Part of a small language model's weights.
Size: 14 layers, width 320, 5 heads of 64, vocabulary 8192, 44.2M parameters.
Training: a variant of Muon for these matrices, 811M tokens.
Each number is 128 + 24 x the weight over its row's rms, rounded and kept within 0 to 255. Layers, rows and columns count from 0. The size above them is the row's rms in percent of the matrix's.

# layer 3 attention value, 320x320, rms 0.0671, rows 63, columns 160-239
size [110]
[[ 95 121 110 108 127 154 155 139 116 168 131 111 117 149  92 115 117 124 114 135 140 159 139  84 116 103  91  91 108 145 116 122  88 133 119 113 146 129 140 171 112 111 168 141 120 101 168 135 131 128 137 148 161 168 111 143 141 142 151 162 147 107 123  30 161 117 108 141 122 128 145 137  74 137 140 111 137 162 100 116]]
# layer 3 attention output (transposed), 320x320, rms 0.0747, rows 63, columns 160-239
size [ 95]
[[100 158 115 112 112 167 113 118  98 149 125 106 152 143 102 153  92 151 125  96 107 135 127 113 170 135 101 100 143  91 117 120 117 120 110 100 166 119 119 161 103 122 159 145 100 126 114 165 100 120 195 141  89 149 115 149 145 130 133 155 153 117 148 115 148 112  98 127  95 102 119  99  89 107 156 132 182 125 145 142]]
# layer 3 attention query, 320x320, rms 0.0974, rows 64-105, columns 160-239
size [ 80  82  91  85  86  81  92  95  88  99  88  97 102  96 103 115  98  88  80  81  80  85  82  91  81  90  96  95  95 102  97  93 105 100 105 107 102 107 102 108 103 106]
[[ 78 169 141  91 104 124 125 164 163 180 123  58 109 122 114 115 198 140 118 120 117 110 112 102  96 149 123 153 125  98 120 172 106 113 106 100 156 143 141 128 142 117 129 122 163 122 140 139 121 157  90 111 132 100 150 139 108 132 114 140 161 159 135 150 167 118 144 128 188 159  96 144 139 160 136 162 108 134 128 143]
 [142  76  89 130 130 107  98 144 113  83 140 167 116 131 149 111 117 136 166 119 120 108 124 124 137 147 142  87 115 167  95  80 166 126 135 123 142 142 133 110 120 153 117 141 119 137 165  70 139  96 110 122 115 149  43 142 158 159 143 122 110 114 102  97 149 144 110 106 134 134 121 115 146 161 121 126 164 117 143 107]
 [129 162 118 136  87  94 130 134 104 108  91 135 151 110 102 182 114 112 119 137 162 104 177 144  87 161 117 143 142 128 145 151 132 153 119 102 164 133 139 132 151 118 123 111 159  90 141 145 128 157 138 146 145 106 110 121  92 141 135 164 126  93 138  82 161 130 165 145 160 120 114 160 114 159 102 113 106  67 158 139]
 [137 175 118 123 117  98 143 134 155  88 156  95 129  99 120 106 100 158 108 133 150 124 130 142 117 157 125 111 108 111 120 177 133 140 145 115 132 124 154 144 127 121 149 117 116 108 156 133 127 127 128 131 157 163 169 133 121 121 151 179 126 128 138  82 148  99 134 173 144 127  93 184 115 183 122 115 129  64 161 155]
 [181 119 148  83 162 108 115 157 134 141 154 136 166 109 150 118 125 133 126 113 141 112 134 110 123 122 106 112 139 140 124  56 125 120 125 137 107 148 159 141  98  98  91 179 124 175 143 141 109 133 169 148 105  97  89 143 110 166 127 169 110  95 103 140 109 144  90 131 104 180 137 133 169 110 167 163 145 140 155 116]
 [ 82 127 109 179 122 160 133 101 104 140 137 136 140 141 134 171 125 104 128 111  93  73 132 145 148 130 161 146 128 135 118 147 143 147 185 159 100 122 122 116 158 146 118 124 140  98 135 135  97 157 114 114 116 118 117 103 136 123 113  93  99 131 103 143 129  98 136 107  94  93 150 117  76 115  74 118 128 139 133 118]
 [115 124 130 152 123 116 131 109 139 128 131 132  97 101 136 178 106 130  99 128 128 115 108 107 134 131 105 110 166 142 103 146 130 121 129 116 137 130 109 134 111 154 149  90  94 102 129 123 115 128 100 159 148  93 178 126 176 116 160 127  95 131 140 148 139 122 108 121 117 152 123 107 153  93 108 158 113  90 133 149]
 [ 60 138 146 181 136 164 146 157 175 122 118 156 123  55 163 168 122 133 113 132 114 107 122 128 134 140 121 103 149 153 134 124 139 114  92 153 136 135 118 139 122 136 127 129 112 123 160 157 128 110 163 120 153 144 129 106 148 133 160 122 101 122 144 106 136 121 165 105  76  80  80 143 142 116 129 125 144 127  96 116]
 [119 131 100 134 158 132 139  85 129 145  89 156 105 157 143 127 141 102 108 126  83 139 170 114 153  96 154 130 133 104 118 130 121 143 115 171 161 116 177 127 157  91 125 119  90 170 146 176 153 147 125  97 136 111 111  85  97 174 148 111 145 140 141 122 125 137 147  65 155 161 133 120 138 102 164 147 132  96  58 137]
 [150 138 175 107 132 155 133 135 122  99 115 113  92 122 121 147 155 111 137 158 103 148 104 124 158 114 136 140 109 115 117 168 116 139  71 169  97 143 153  68 135 140 115 115 145 114 137  94  84 145 129 134 145 153 137 135 125 117 179 101 125  97 141 150 152 129 151 133 178  93 135 116 174 118 138 140 154 105 149 138]
 [112 149 135 132 137 133 123 104 117 159 106 195 122 169 122 128 157  72 161 140 108 130  94 150 134 153  93 145 122 152  97 124 174 148 170  94 114 102 156 101 116 144 120 174 154 135 206 104 164 106 138 169 102 140 111 133 123 183 126 115 127 183 149 105 136 145 142 118 139 128 128 133 124 125 145 121 120 115 135 140]
 [127 147  82 142 127 111 139 143 128 154 122  69 123 125 154 172 151 142 129 136 150 126 139  93 128 143 124 124 158 140 101 136 145 138 164 119 119  91 111 140 124  98  92 153 115 112 140  88 142 133  95 140 141 170 133 135 160 179 129 123 104 126 119 149 107 146  79 110 114 111 112 139 127 130  97 120  93 114 120 129]
 [ 89 127 139 148 122 126 137  93 131  95 144 139 123 124 142 182 122 133 158 109 114 106 118 131 112 121  83 101 112 160 126 130 145 116 109 138 124 106  86 107 122 116 122 174 123 163 102 131 129 123 154 103 110 113  80 169 145 105 124 153 128 147 148 169 133 121 125 127 104 133 127 116 164 144 131 100 153 131  90 138]
 [108 116 128 128 136 148  92 135 138 140 122 108 131 181 155 121  95 137 123 118 149 107  87 149 156 116 137 119 101 166 109 152 178 183 107 142 121 121 118 112 145 107 139 122 140 139 143 112 126 145 100 122 139 109 148 105 127 154  91 110 139 145 166  69 121 172 109 142 132 136 165 116 111 124 144 130 116 131 125  92]
 [155  78 130 149 168  88 104 138 130 142 155 115 116 108 157 137 166 132  96 107 132 162 169 110 130  84 184 126 125 127 160  86 107 148 115 124 151 142 160 110 137 175 155 125 119 143  91 171 162 110 130 112 149 132  95 102 120 160 156 122 121  92 128 161 113 123 120 145 113 162 105 120 137 118 116 190 141 134 139 173]
 [145 132 119 140 140 155 131 145 142  84 109 161 152 119 169 150 117 153 163 165 150 124 141 130  78 144 156 115 109 108 115 138 189 151 138  97 108 149 138 137 141  60  58 148 150 129 102 172 134 143 142 151 164 126 111 174 150 101  94 143 157 141 127 129  97 138 146 124 125 152 141 145 143 107  85 132 118 140  88 114]
 [ 96 114 129 153 109 122 137 196 118  81 150  88 134 118 176 110  44 130  97 141 155 118 169 187 161 154 115 104  84 110 122 175 118 139  89 120 150 140 148 119 166 131 136 100 176 115 168  89  96 150 129 134 160 134 134 140 140  85 164 158 175 120 149 113 116 133 129 158 143 115  43 129 120 164 120 102 143  96 129 150]
 [109 110 127 126 134 110 136 115  88 136  94 172 173 155 124 139 181 104  83 122 139 126 128 131 127 153 160 107 122 149 154 132 118 115 140 141 165 133 159 169 127 111  62 131 101 166 104 100 114 143 103 159  88  93 130 120 141 183 155 104 113 140 146 128  90 105 129 113 119 177  97 124 131 113 136  98  88 137 158 118]
 [120  88 132 159 131 131 151 130 133 115 139 161 132 162 132 156 171 140 136 141 137 109 132 159 161 130  75 114  98 133 133  71 125 110 116 123 129 138 184 133 146 114 125 171 119 125 138 130 119  95 146 147 126 127 154 158 156 162 103 211  42 150 123 133 170 109  84 133 124 119 106 153 147 143 119 124 155  73 109 146]
 [117 123 109  93 112  71 105 159 140 116 133 148 169 127 146 161 156 143 143 140 119 133 143 161 156 147 121 126 119 139 155  81 126 118 108  89  96 123 153 100 137 142 165 136 141 140 125 125 153 100 113 120 130 105 115 115 115 120 124 133  92 117  78 125 137 121  85 193 110 123 178 167 159 127 179 139 142  87 176 180]
 [169 146 165 150 138 150 130 142  97 158 105 133 166 176 138  92 142  93 105 120 128 178 117 127  77 100 142 141 163 132 129 129 150 146  87 145 125 138 146 154 132  91 128  93  93 147 149 128 105 141 100 139 114 141 224 130 117  87 170 135 124 126 123 138 153 132 121 121 123 159  96  93 160  96 155 121 113 124 119 146]
 [ 89 148 121 149 128 146 151 146 163 152 146  99 141 113  90 116 121 134 137 150 115 155 128 155 115 150 156 141 107 103 117  99 139 139 109 137  96 132  97 114  97 137 124 125 183 112 119 180 114 174 121 141 114 115 100 140 134 105 106 163 168 163 122 108 125 149 107 141 126 138 104 153 102 151 139 130 119 126 138  96]
 [159 134 117 136 138 129 124  99  82 111 124  86 144 129 149 183 116 170 110 132 109 138 128 158 121 148 119 140 146 148  98 159 100 147 161 134 107 101  90 102 109 172 112 136 112  79 171 135  97 180 123 138 144  82 174 115 125 133 144 107 102 130 120 134 134  87 160 106 136 121 135 140 108 140 120 102 108 105 147 126]
 [153  91 159 154  87 107 121 194 125 109  99 144 142 184 135 135  99 130 152 148  99 129 144 154 105 148 135 135 160 115 167 100 140 165  87 132 142 155 113  98  98 147 151 121 125 101 136 105 131 118 146 124 170 125 169 160 124 125 120 139 101 132 138 109 110 163 158 110 122  95 144 119 169 121 102 143 100 135 153 113]
 [154 113 138 138 123 154 116 143 126  92 117  88 112 130 113 152 126 173 157 135 124 122 172 119 115 108 149 115 136  82 108 143 128  97  86 171 144 129 124  94 122 129 101 127 148 142 114 179 139  97 163 114 152 126  86 156 132 132  97 140 152 133 153 169 115 154  88 106 150 131  93 140 129  99 143 139 137 156 140 129]
 [111 111 121 106 130 111 122 153 142 100 157 103 133  90 112 177 151 150 147 106  99 134 136 140 128 175 141  83 113  84 106  88 107 157 139 149 151 133 142 163 128 139 133 119 117 117 153 127 136 164 128 150  91  98 175 124 127  84 156 150 127  40 177 167 174 122 125 139 109  80 142 174 117 108 136 111 170 124 157 122]
 [148 152 128 141 135 200 153 154 123 174 145 115 130 187  89 125 125 142 123 101 125 124 110 109 135 135 155 153 116 133 132 163 120 149 105 102 129 118 118 155 122 176 120 103 121 129 101 131 165 114 133 111 139 136  83 168 104 113 120 128 114 101  69 127 117 154 103 119 127 120 133 124 151 171 130 116 110 162 129 129]
 [191 123 149  98 129 119 128 110 132 157 131 118 137 105 138 136 182 110 130 114 133 117 121 137 171 107 136 140  98 119 160 134 129 143 159 117 144  96 101 149 125 161 126 140 147 187  94 144 153  97 168 173 117 110 127  88  75 144 173 116 165 149 166 120 121 126 152 117  89 197 137 102 117 167 128 142  99  74 172 131]
 [ 79 107 165 148 102  97 128 107 128 110 129 115 107 131 150  94 105 128 109 152 183 123 127 129  91 130 163 104 104 104 130  99 132 168  95 113 130 162 102 138 171 116 130 107 169 111 138 148 150 114 134 146 114 111 109  99 101 110 119  98 134 131 132 112 132 144 113 104 152 165 103 125 111 146 110 148 138 125 147 142]
 [134 148 141 162 117 151 133  98 128 159 124 106 163 157  93 139 141 115 108 115 132 140 112 146 121 158 114 157 135 157 130 106 187 171 135 104 121 131 107 151 147 124  64 133 106 109 101 137 157 133 122 150  85 135 140 121 128 121 128 173 112 136 139 147 120 104 164 130 151 127 142  99 124 103  68 142 123 161 106 123]
 [151 102 111 127 111 148 164 111 131 175 153  69 132  74 128 106 118 135 163 169 112 138 155 157 163 148 117 101 134 110 177 137 128 114 163 131  86 108 151  79 133 170 177  66 129 126 115 170 114 158 125 110 136 145 154 112 114 109 122 114 175 146 121 118 130 124 107 164  89 126 149 119 130 154 129 100 111  86 142 130]
 [142 126 116 127 159 123 131 166  91  72 126  95 121 159 144  79 111 122 166 106 114 117  89 118 116 153  74 123 159 145 135 127 129 103 136 148 168 108 131 129 118 130  88 116  89  86 122 154 159 152 136 128 117 127 119 163 173 116 182 170  97 120 160  84 158 122 145 115 113 122 169 137  79 110 114  98 137 111  89 141]
 [122 127 130 129 152 167 114 140 119 108 157 123 106 131  83 196 105 125 118  97 144  66 109 143 135 134  99  94 133 175 108 136 150 119 159 133 101 126 128 108 131  91 109 129 120 143 142 138 129 128 147 104 112 117 130 185 139 154 145 126 103 108  96 132 127 138 166 159 105 123 156 159 131 130 170  80 142 125 156 147]
 [ 97 136 155 137 154 123 137 136 117 162  99  82 108 156 121  94 152 115 136 111 158 159 122  98 142 126  67 142 130 146 148 138 105 137 155 174 133 138 119 133 114 137  91 131 103 121 139 105 124 162 123 151 102 108 158  93 121 104 185 142 139 104 113 107 148 169 145 138  93 128 145  92 136 160 113 109 109 146  90 162]
 [143 126 128 133 139 153 141 122 109 122  87 141 146 138 111 151 111 137 124 152 102  94 142 123 150 172 114 119 160 117  75 115 162 126 104 116 153 158 112  98 120 103 114 120 145  83 131  94  87 147 114 109 158  65 160 101  94 154 122 122 121  91 132 142 157 128 122 113 162 106 112  95  97 128 139  91 106  98 132 122]
 [122 122 141  91 119 124 134 130 128 126  85 156 101 164 119 121 154 143 109 147 119 118 143 143 131 165 134 162  91 156 125 118 111 128 105  86 126 154 140 103 126  92 151 165 129 112 135 129 121 102 144  74 142 120 149 140 152 188 147 131 147 159 139  96 128 130 124 126 145  91  89 115 185 116  78 161 144 156 132 143]
 [151 130 117 120 107 148 113 151 111 129 116 162  98 148 133 125 127 108 123  64  74 102 148 108 142 141 172 148  83 127 155 119 123 107 133 133 111 160 155 139 124 145 103 119 185 156 156 142 144 136 113 118 103  99 117  86  87 146 103 132 154 122 127 140 153 135 114 118 109 161 128 116 144 128 118 136 146 114 109 100]
 [131 141 124  89 124 145 145 129  84 143 111  92 105 153 107 147 101  97 136 101 128 146  91 165 177 139 174 103 143 121 145 165 133 161 155 155 121 110 120 108  85 138 125 114 116 110 172 100 141 127 126 139 122 142 183 102 127 146 144 105 144 140 103 142 120 126 120 141 116 150  92 111 139  97 115  52 128 138 163 104]
 [ 82 119 105 115 150 143 134  90 128 163 136 143 148 119  76 146  71 136 126 126 146 116 125  85 130 130 130 139 136 136 151 113 133 120 123 122 110 120 153 114 110 130 114 161 103 158 153 148 139 115  82 135 104 110 133 130 126 133 105 151 111 154 128 106 155 138  85 114 118 149 135 128  94 138  93 174 147 162 128 118]
 [106 160 133 108 127 137 159 109  87 106 133 177 130 100  97 142 145 146 108 122 110 155 138 149  84 131 100 160 154 127 106 143 128 133 140 115 208 169  95 158 110 138 126 113 163 121 137  92 135 140 185 152 105  87 113 101 128 106 133 146 116 155 146 115  90 141 112 140  92 164 149  85 139 120 129 120 154 160 136 116]
 [110  84 143 143 139 129 129 119 125 140 129 100 126 142 126 170 163 102 133 115 138 125 114 151 122 142 152 103 108 115 120 114 129 149 131 142 151 157 113 123 157 205 106 127 146 126 116 111 126  98 137 137 155 149 119 104 134 120 143 131 144 155  61 111  98 137 107 122 174 114  94 103 128 154 169 138 139 131 103  89]
 [133 133  82 119  94 118 109 178 120 135  92 126 137 126 131 159 172 108 110 117 136 166 139 144 149 175 144 133 129 137 132 130 133 189 111 148 106 144  94 169 119  67 123 129  94 132 156 133  89 120 139 122 125 116 107 132 153 127 134 120 103 165 139 120 128 148 139 117 110 128 145 160 111 185 118 123 128 123 115 140]]
# layer 3 attention key, 320x320, rms 0.103, rows 64-104, columns 160-239
size [103  94  90  83  62  76  71  89  85  87  97  92  91  86  76  95  95  76  84  85  83  87  54  80 102  86  90  86  94  94  91  91 102 100  97 110 114 105 107 102 106]
[[108 145 145  31 142 140 131 142 122 112 132 157 102 150 154 159 157 176  91 134 107 129 124 111 124 146 186 121 164 129 140 198 145 149 117 155 148 136 113 122 135 139 177 110 146 141 192 155  93 115 138 135 124 102 156 108 133 179 126 139 104 137 110 110 129 110 123 165 169 132 127 130  91 171 118 127  97 104  92  88]
 [137 146 118 175 174 131 119 149 132 180 112 122 147 157  69 137 138 118 109 134 131 138 155 120 118 110 104 122 108 136 173  86 139 123 130  95  93  53 166 149 103 146 128 173 115  65 127 164  96 132 138 146 142 155 171 103 126 117 138 144 126 148 146 155 152 163 148 129  95 115 155 152 106  82 142 139 120 162 105 104]
 [127 143  94 140 116  95 137 134 127 157  80 146 138 102 134 130  95 133 123 120 143 127 158 107 141 127 121  90 103 130 109 125 129 143 141 152 127 128 114 174  98  94 145  99 139 111 127  80 185 137 123 116 128 125  91 160  61 129 116 134 157  78 150 125 117 133 126 130 149  94 183 104 112 139 156 141 109 143 132 128]
 [144 151 128 106 120  94 114 144 127 168 118 128 165 134  99 109 120 100 102 144 168 104 161 110 136 102 117 120  98 159 120  73 138 159 159 118 145  97 138 155 115 114 112 100  84 126 143 139 118  93 161 140 130 149 116 131 143 154 121 120 147 150 128 119 152 133 108 139 122 151 177 135  77 102 120 132 119 137 139 171]
 [124 124 119 165 114 126 184 113 111 154 142  97 127 137 150 133 136 137 151 177 109 109 145 172 107 141 154 142 148 123 129 124 158 133 149 138 147 137 105 108 125 124 113 132  92 108 143 119 111 169 132 133 135  63 112 118 102 170 117 105 136 156 106 152 115 106 143 128  90 126 145 131 119 117 131 123 158 174 122 101]
 [147 123 127 128  93 131  80 120 105 137  89 163 152  87 149 132 129 125 127 150  76 114 132 116 105 125 129 112 158 102  81  97 151 110 107 168 120 132 146 146  94 109 122 160 105 102 144 143 117 124 116 143 100 121 106 139 111 131 129 133  85 101 150 130 145  99 131 134 132 100 158 108 139 144 134 127 107 104 125 147]
 [122  90 172 105 122 175 153 124 133 134 154 151 135 178 148 120 122 160 135 125  77 126  76 103 117 113  98 161 171 128 116 174 125 140 109 169  95 148 118 139 155 138 174 123 157 122 143 105 143 131 116 135 111 107 196 131 121 124 124  76 130  87 117 142 112 122 134  91  98 130 126 111 143 148 130 133 109 113 147 142]
 [136 124 113  93 130 175 103 176 138 142 151 146 146 113 112 123 142  92 134 109 137 119 159 118  97 145 121 161 107 143 139 112 108 113 119 125 142 128 161  98 150 112 134 100 122 121 160 120 145 129  93 130 134 127 177 108 119 146 110 161 110 148 118 104 106 126 128 100 145 139 187 130 136 171  82 142 129 134  98 113]
 [169  99 155 104 151 121  84 139  95  96 114 141 121 196 153 142 169 160 139 141 118  87 117 117 148 140  88 134 123 123 118 203 103 138 138  92 136 114 109 143 148 133 130 147 131 109 153  93 159 140 141 134 124 113 150 121 105 169 140 164 115 121 115 150 121 188 128 117  98 121 120  89 120 123 127 102 134 131 107 121]
 [141 110 226 107 125 163 137 152 131 146 142 118 133  77 111 150 149 134 105 118 114 128 164 166 172 103 103 122 132 116  94 171 147 137 108 124  99 132 135 117 151 139 120 116 136 116 133 133  99 128  92 149 144 128 183 135 150  78 106 108  98 121 137 143 170 147 147 125 131 103 121 170 143 135 125 148  65 148 149 146]
 [125 163 101  97 175 121 129 115 101 148 116 105 127 111 122 136 179 126 135 141 160 120 112 130 172 149 159 152 105 105 125  59 107 131 134 145 114 157 105 103 117 123 101 122 143 167 141 114 125 111 150 116 125 112 110 179 123 151 120 138 123 158  96 159  86  95 107 145 145 159 132 171 109 130 122 137 111 121 143 125]
 [123 128 111 122 146 108 189 106  94 134 136 162 100 107 154 158 118 151 103 102 127 105 148 104 129 103 128 133 144 122 143  81 158 104 148 109 110 141 162  84 133 150 101 129  91  94 107 130 129 159 126 144 156 103 104 187 145 128 156  63 126 133  96 148 157 135 101 100 122 109  94 146 136 110 145 100 163 134 157 111]
 [138 105 152 129 156 134 167 133 153 117 115 155 122 114 149 148 139  99 116 123 124 106 103 137 125 158 129 109 117 115 100 198 101 130 136 116 116 148 165 133 147 130  74 114 115 126 129 113 115 112 152 149 186  95 178 141 122 151 162 120 121 135 111 114 110 150 162  97 142 116 128 157 117 131 101 142 109 142 117 133]
 [166 131 143 121 155 104 151 117 124 107 113 133 134 128 138 145  73 130 114 113 181 138 124 150 111 128 112  85 112 137 144 143 112 108 121 151 160 155  89  99 118 153 128 114  93 168 120 133 116 172 120  75 101 146  44 121 138 131 149 122 134 126 146  96 148 140 107 133  68 155 114 141 110 120 143 115  82 116 125 122]
 [140 116 143 153 126 130  62 151 120 116 115 152 129  87 122  92 136 182 163 101 144 127 159 105 131  98 128 133 132 121 141 131 141  97 110 135 167 136 136 127 146 113 153 120 156  77 111 151 132 150  74 105 116 103 197 148  99 167 115 118 122 107 151 131 112 102 145 150 156 126 126  98 148 119 101 115 128 148 116 113]
 [140 117 163 127 140 133 153 125 123 100 113 126 114 149 118 158  99 107 141 151 130 169 155  90 153 136 106 159 102 132 136 161 117 126 134 181 109 148 145 121 127 119 134 166 119 137  81 122 126 116 110 178 148 111  90 186 114 109 149 190  98 131 106 104 132 116 174 135  96 108 139  82 155 142  89 193 125 134 138 128]
 [133 129 108 113 101  97 138 102 120  74 161 126 110 121 105 110 136 158 139 137 141 138 151 107 147 116  95 114 121 127 118 129 126  91 171  94 117 146 139  79 177  95  97 117  94 121 145 130 170 138 121 122 138 155 136 144 116 107  99 145 112 120 152 113 133  97  88 126 145 129 138 142 126 143 146  75 143 116 126 134]
 [126 130 151  94 146 156 126 162 138 108  71 143 130 142 132 112 115  86 112 154 146 124 107 145  77  88 129  83 151 135 165 159 126 166 135 156 119 102 144 132 124 165 115 124 140 108  88 164 123 123 147 112 131 130 149 151 103 134 121 128 103 111 114 114 107 189 143 102 111 129  95 131 138 191 112 204 148 125 155 113]
 [144 138 108 194 127  64 111 157 131 115 115  91 161 117 138 131 124 102  90 118 135 102 107 136 103 170 114 141 102 151 136  76 119 145 167 111 154 102 114 157  99 133  63 114 116 113 129 124 170 150 173 124 121 165  92 122 151 130 147  84 141  99 133 140 139 147 108 138 142 111 156 104 126 122 111 122 136 145 114 111]
 [135 137 115 125 130 137 136 139 160  89 123  86 123 121 116  88 136 129 135 102 156 135 116 160 134 124  97 127  63 137 151 115 136 121 112 115 142  98 138 120 120 125 110 108 141 146 144 121 123  83 154  88 124 141 132 154 108 124 153 143 147 132 148 128 101 119 120 124  81 129 152 128 147  88 158 136 172 157 104 160]
 [ 69 116 166  64 101 153 174 136 146 118 124 145 145 124  80 111 122 150 116 166  97 102  67 179 161 145 103 174 106 115 103 155 113 119 109 125 128 130 132  94 130 158 148 135 114 149 117 127 111 104  98 117 119 147 140 111 154 138 103 122 112 107 116 112 155 131 110 115 141 142  78 139 169 125 113 105 109 117  92  98]
 [ 95 129 109 180 159 119 101 138 110 151 126 101 124 122 138 122 152 139  88 156 134 106 162 111 139 119 168 139 130 119  98  91 104 131 120 118 134 111 141 115 110 130 144 138 141 162 121 138 162 112 108 165 157 111  40 119 116 138 102 165 108 150 129 120 115 110 116 152 144 145 192 144 117  98 126 119 145 180 107 126]
 [ 91 146 146 139 137 130 156 156  97 142 156 157  87 155 133 113 159 125 115 114 103 137 120 119 103 194 125 132 111 115 136 130 139 168 117 134 108 139 108 151 127 130 172 167 118 164 130 139 104 183 107 190 136  99 110 158 143 133 144 121 124  83 141 140 126 108 118 116 122  94 135  80  82 112 140 165 114  87 119  99]
 [132 102 147 170 160 127 140 147  93 144 134 100 103 152 172 114 106 129 162 102 151 145 164 135 133 144 126 111  94 163 149 191 125 160 140 147 149 123  95 165 102 108 156 155 133 131 118 161 140  98  87 182 138 157 141 165 139 122 162 134 119 110 122 124 128 137 158 124  84 100 121 100 106 132 110 120 149  87 127  79]
 [145 131  74 128 146 115 113 117 123 149 131 110 161 147 126 129 104 158 141 144 191 123 147  75 137 116 154 132 136 109 173 124 159 131 123 146 150 111 135 145 104  87 140 135 112 141 110 163 129 162 106 134 168 131  60 150 129 125 131 147 148 154 143 156  90  95 153 122  94 110 164 113  87  88 125 128 144 125 126 164]
 [128 130  96 103  99 141 134 134 163 134 120 143 134  95 142 116 103 157 122 132  74 130  98 121 121 127 118  93 143 153 147 138 156  58 104 119 163 100 126 107 104 136 164 101 138 158 125 107 132 133 159 100 139 143  97 138  87 104 169 113 108 102 166 153 110 137 141 109 127 113 127 143 121 144 124 155  79 132 106 141]
 [122 122 108 102 141 118 153 120 136 101 143  91 127 137 115 120 140 152 134 130 189  94 101 128 115 124 102 110 145 128 169 169 126 126 121 144 171 171 119 143 130 135 140 108 119 129 155 106 125 144 154 108 127 106  93 171 131 163 130 111 107 158 147 161 139 121 157 139  96  80 116 117  77 121 142 135 124 157 128 165]
 [ 84 147 100 113 112 102 161 117 170 133 138 109 195 147 148  86 142 157 125 117 156 106  76 152 138  92 157 129 104 136 144 103 143 140 137 133 129 139  87 102 131 109 174  86 136  64 137 115 133 122 141 132  90 104  62  98 133 171 107 134 120 152 154 111 142 148 115 141 123 136 122 122 146 120 169 143  86 159 125 146]
 [132 112 140 101  99 129 134 122 142 110 127 129 158 141  98 103 124 126 142 169 120 162 144 142 159 106 119 132 151 109 165 132 129 120 106 139  97 122 122 160 128 112  89 143 122  94 124 163 130  97 103 130 147 103 101  88 124 148 118 150 154 144  62 107  87 139 108 125  81 108 132  90 115 136 129 104 134 134 143 157]
 [110 105 117 143 143 180 140 118 128 107 182 106 118 117  98  97 110 126 116 134 107  89 132 143 115 123 150 126 140 159 115 119 143 166 104 173 131 104  99 148 124  97 104 123 137 147  93  79 121 138 128 125 111 118 126 118 148 133 111 128 102 148 188 129 109 127 157 128 159 144 102 112 131  90 119 136 120 164 148 135]
 [120 129 165 159 122  95 162 160 147 119 156 178 145 113  86  95 159 139 158  61 137 111 105 137 119 182 116 135 134 133 152 141 133 124 120  84 149 130 124 133 110 149 139  96 138 140  84 104 121 161 167 105 142 139 170 127 132 149 137 159 108 114 140 121 137 121 173 147 142 124 127 153 115  92 116 124 112 153 138 142]
 [111 125 116 167 125 109 120 123 127 136 160 130 117 164 166 133 118 177  81  95 163 109 158  79 100 102 126 133 119 133 144 141 136 131 113 128 105 141 113 140 129 134 127 124 120 184 121 185 166 173 130 146 116 141 144 128  92 142 138 150 140 138 131 119 136 188 133 126 134 138 104 147 123  90 156 118 159 144 151 114]
 [132 138  87  98 126 128 176 159  87 136 140 125  82 128 121 148  84  87 176 119 114  94 139 139 102 103 126 120 149 108 169  71  84 130 109 157 107 130 139  92 125 102 190 154 109 112 150 109 140 127 126 147 117 113 130 125 137 131 130 105 118 155 173 112 162 117 162 172 132 144 145 122 144 110 145 104 128 104 160 136]
 [117 140 117 152 135 150 125 158 118 124 134 120 109 169 120 131 170 128 107 104 138 134 102 115 172 148 127 117 127 149 150 166 102 118 138 149 138 136  78 108 105 131 118 111 112 140 125 154 140 118 122  90 127 105 115  94 141 112 120 139 112 147 113 130 137 197 164 146 126 106 129 124 100 142 170 130 152 170 173 164]
 [140  94 138 130 117 136 124 120 116 118  99 150 161 105  65 133 117 142 104 109 129 111 116 183 137  89 106 121 150 162 112 107 154 107 143 103 188 109 106 129 129 137 150  66  98 121 131 107 125 128 170 151 136 152 154 114 130 126 138 124 153 129 203 146 131 120 183 139 165 118 121 127 131 108 101 113 109 136 119 144]
 [143 121 116 131  84  85 134 121 107 137 125  88 163 119  85  59 174 123  98 121 140 137 155 138 136 136 154 133  98 133  89 115 128 123  87 135 113 113 125 159 141 136 117 138 120 116 141  86 127  99 166  89 166 125 145 143 117 148 118 121 155 149 157 133 143 120 116 132 168 113 103 101 122 127 132 163  94 142 132 121]
 [151 104 118 113 113 128  96 137 139 133 141 144 122 142 129 121  92 130 132 112  92 109 152  93 168 129 145 131  68 155  97 141 128 153 135 127 139 126 106 163 136 103  86 121 177 191 104 160 122 138 153 131 152 130 136 115 127 106 102 121 189 121 138 107 181 128 163 139 149  89 157 142 141  74 179 147 142 113 137 144]
 [136 140 167  88  97 149 141  93 101 152 151  86 121 163 147 170  94  86 137 130 121 154 111 137 176 118 123 120 142 134 125 123 148 164 144 106 126 161 147 122 148 148 118 132 149 117  94 116  98 169 142 133  89 141 135 131 112 158 145 118 155 144 145 110 134 108 159 103  84  98 113 142 117 152 148 111 103 143 110 117]
 [134 157  75 128 158 135 128 137 106 165 129 121 148 122 141 126 120 120  90 117 116 125 102  86 126 161 143 149 140 122 116  45  87 157 104 135  75 152 163  90 129 139 140 116 118 106 128 143 179 139 108 107 125 117 104 115 108 178  84 124 102 161 130 159 141 104 103 147 125  92 106 134  88 121 100 128 122 127 131 100]
 [ 88 103 133 141 117 143 136 117 106 136 130 143 122 121 148 144 174 142 128 108 109 123 158 117 138 132 118 146 144 110  90  71 121 112 100 152 117 160  85 142 153 159  84 158 138 111 161 127 133 100 152  81 147 116 136 135 105 124 106 135 135 109 116 122 108 132 151 120 153 160 121 105 125  89 163 128 137 134 120 138]
 [175  75 183 114 121 148 122 111 133 106 150 123 117 142 129 140 127 136 127 113 116 155 116 136  85 154 103 140 119 115 119 124 101 109  99 123 143 136 150 120 157 152 145 122 150 162 103  78 131  90 103 149 125 127 142  78 126 112 152 100 145 145 104 123 116 127 118 129 171 112  87  93 135 116 147 141 134 163 147 131]]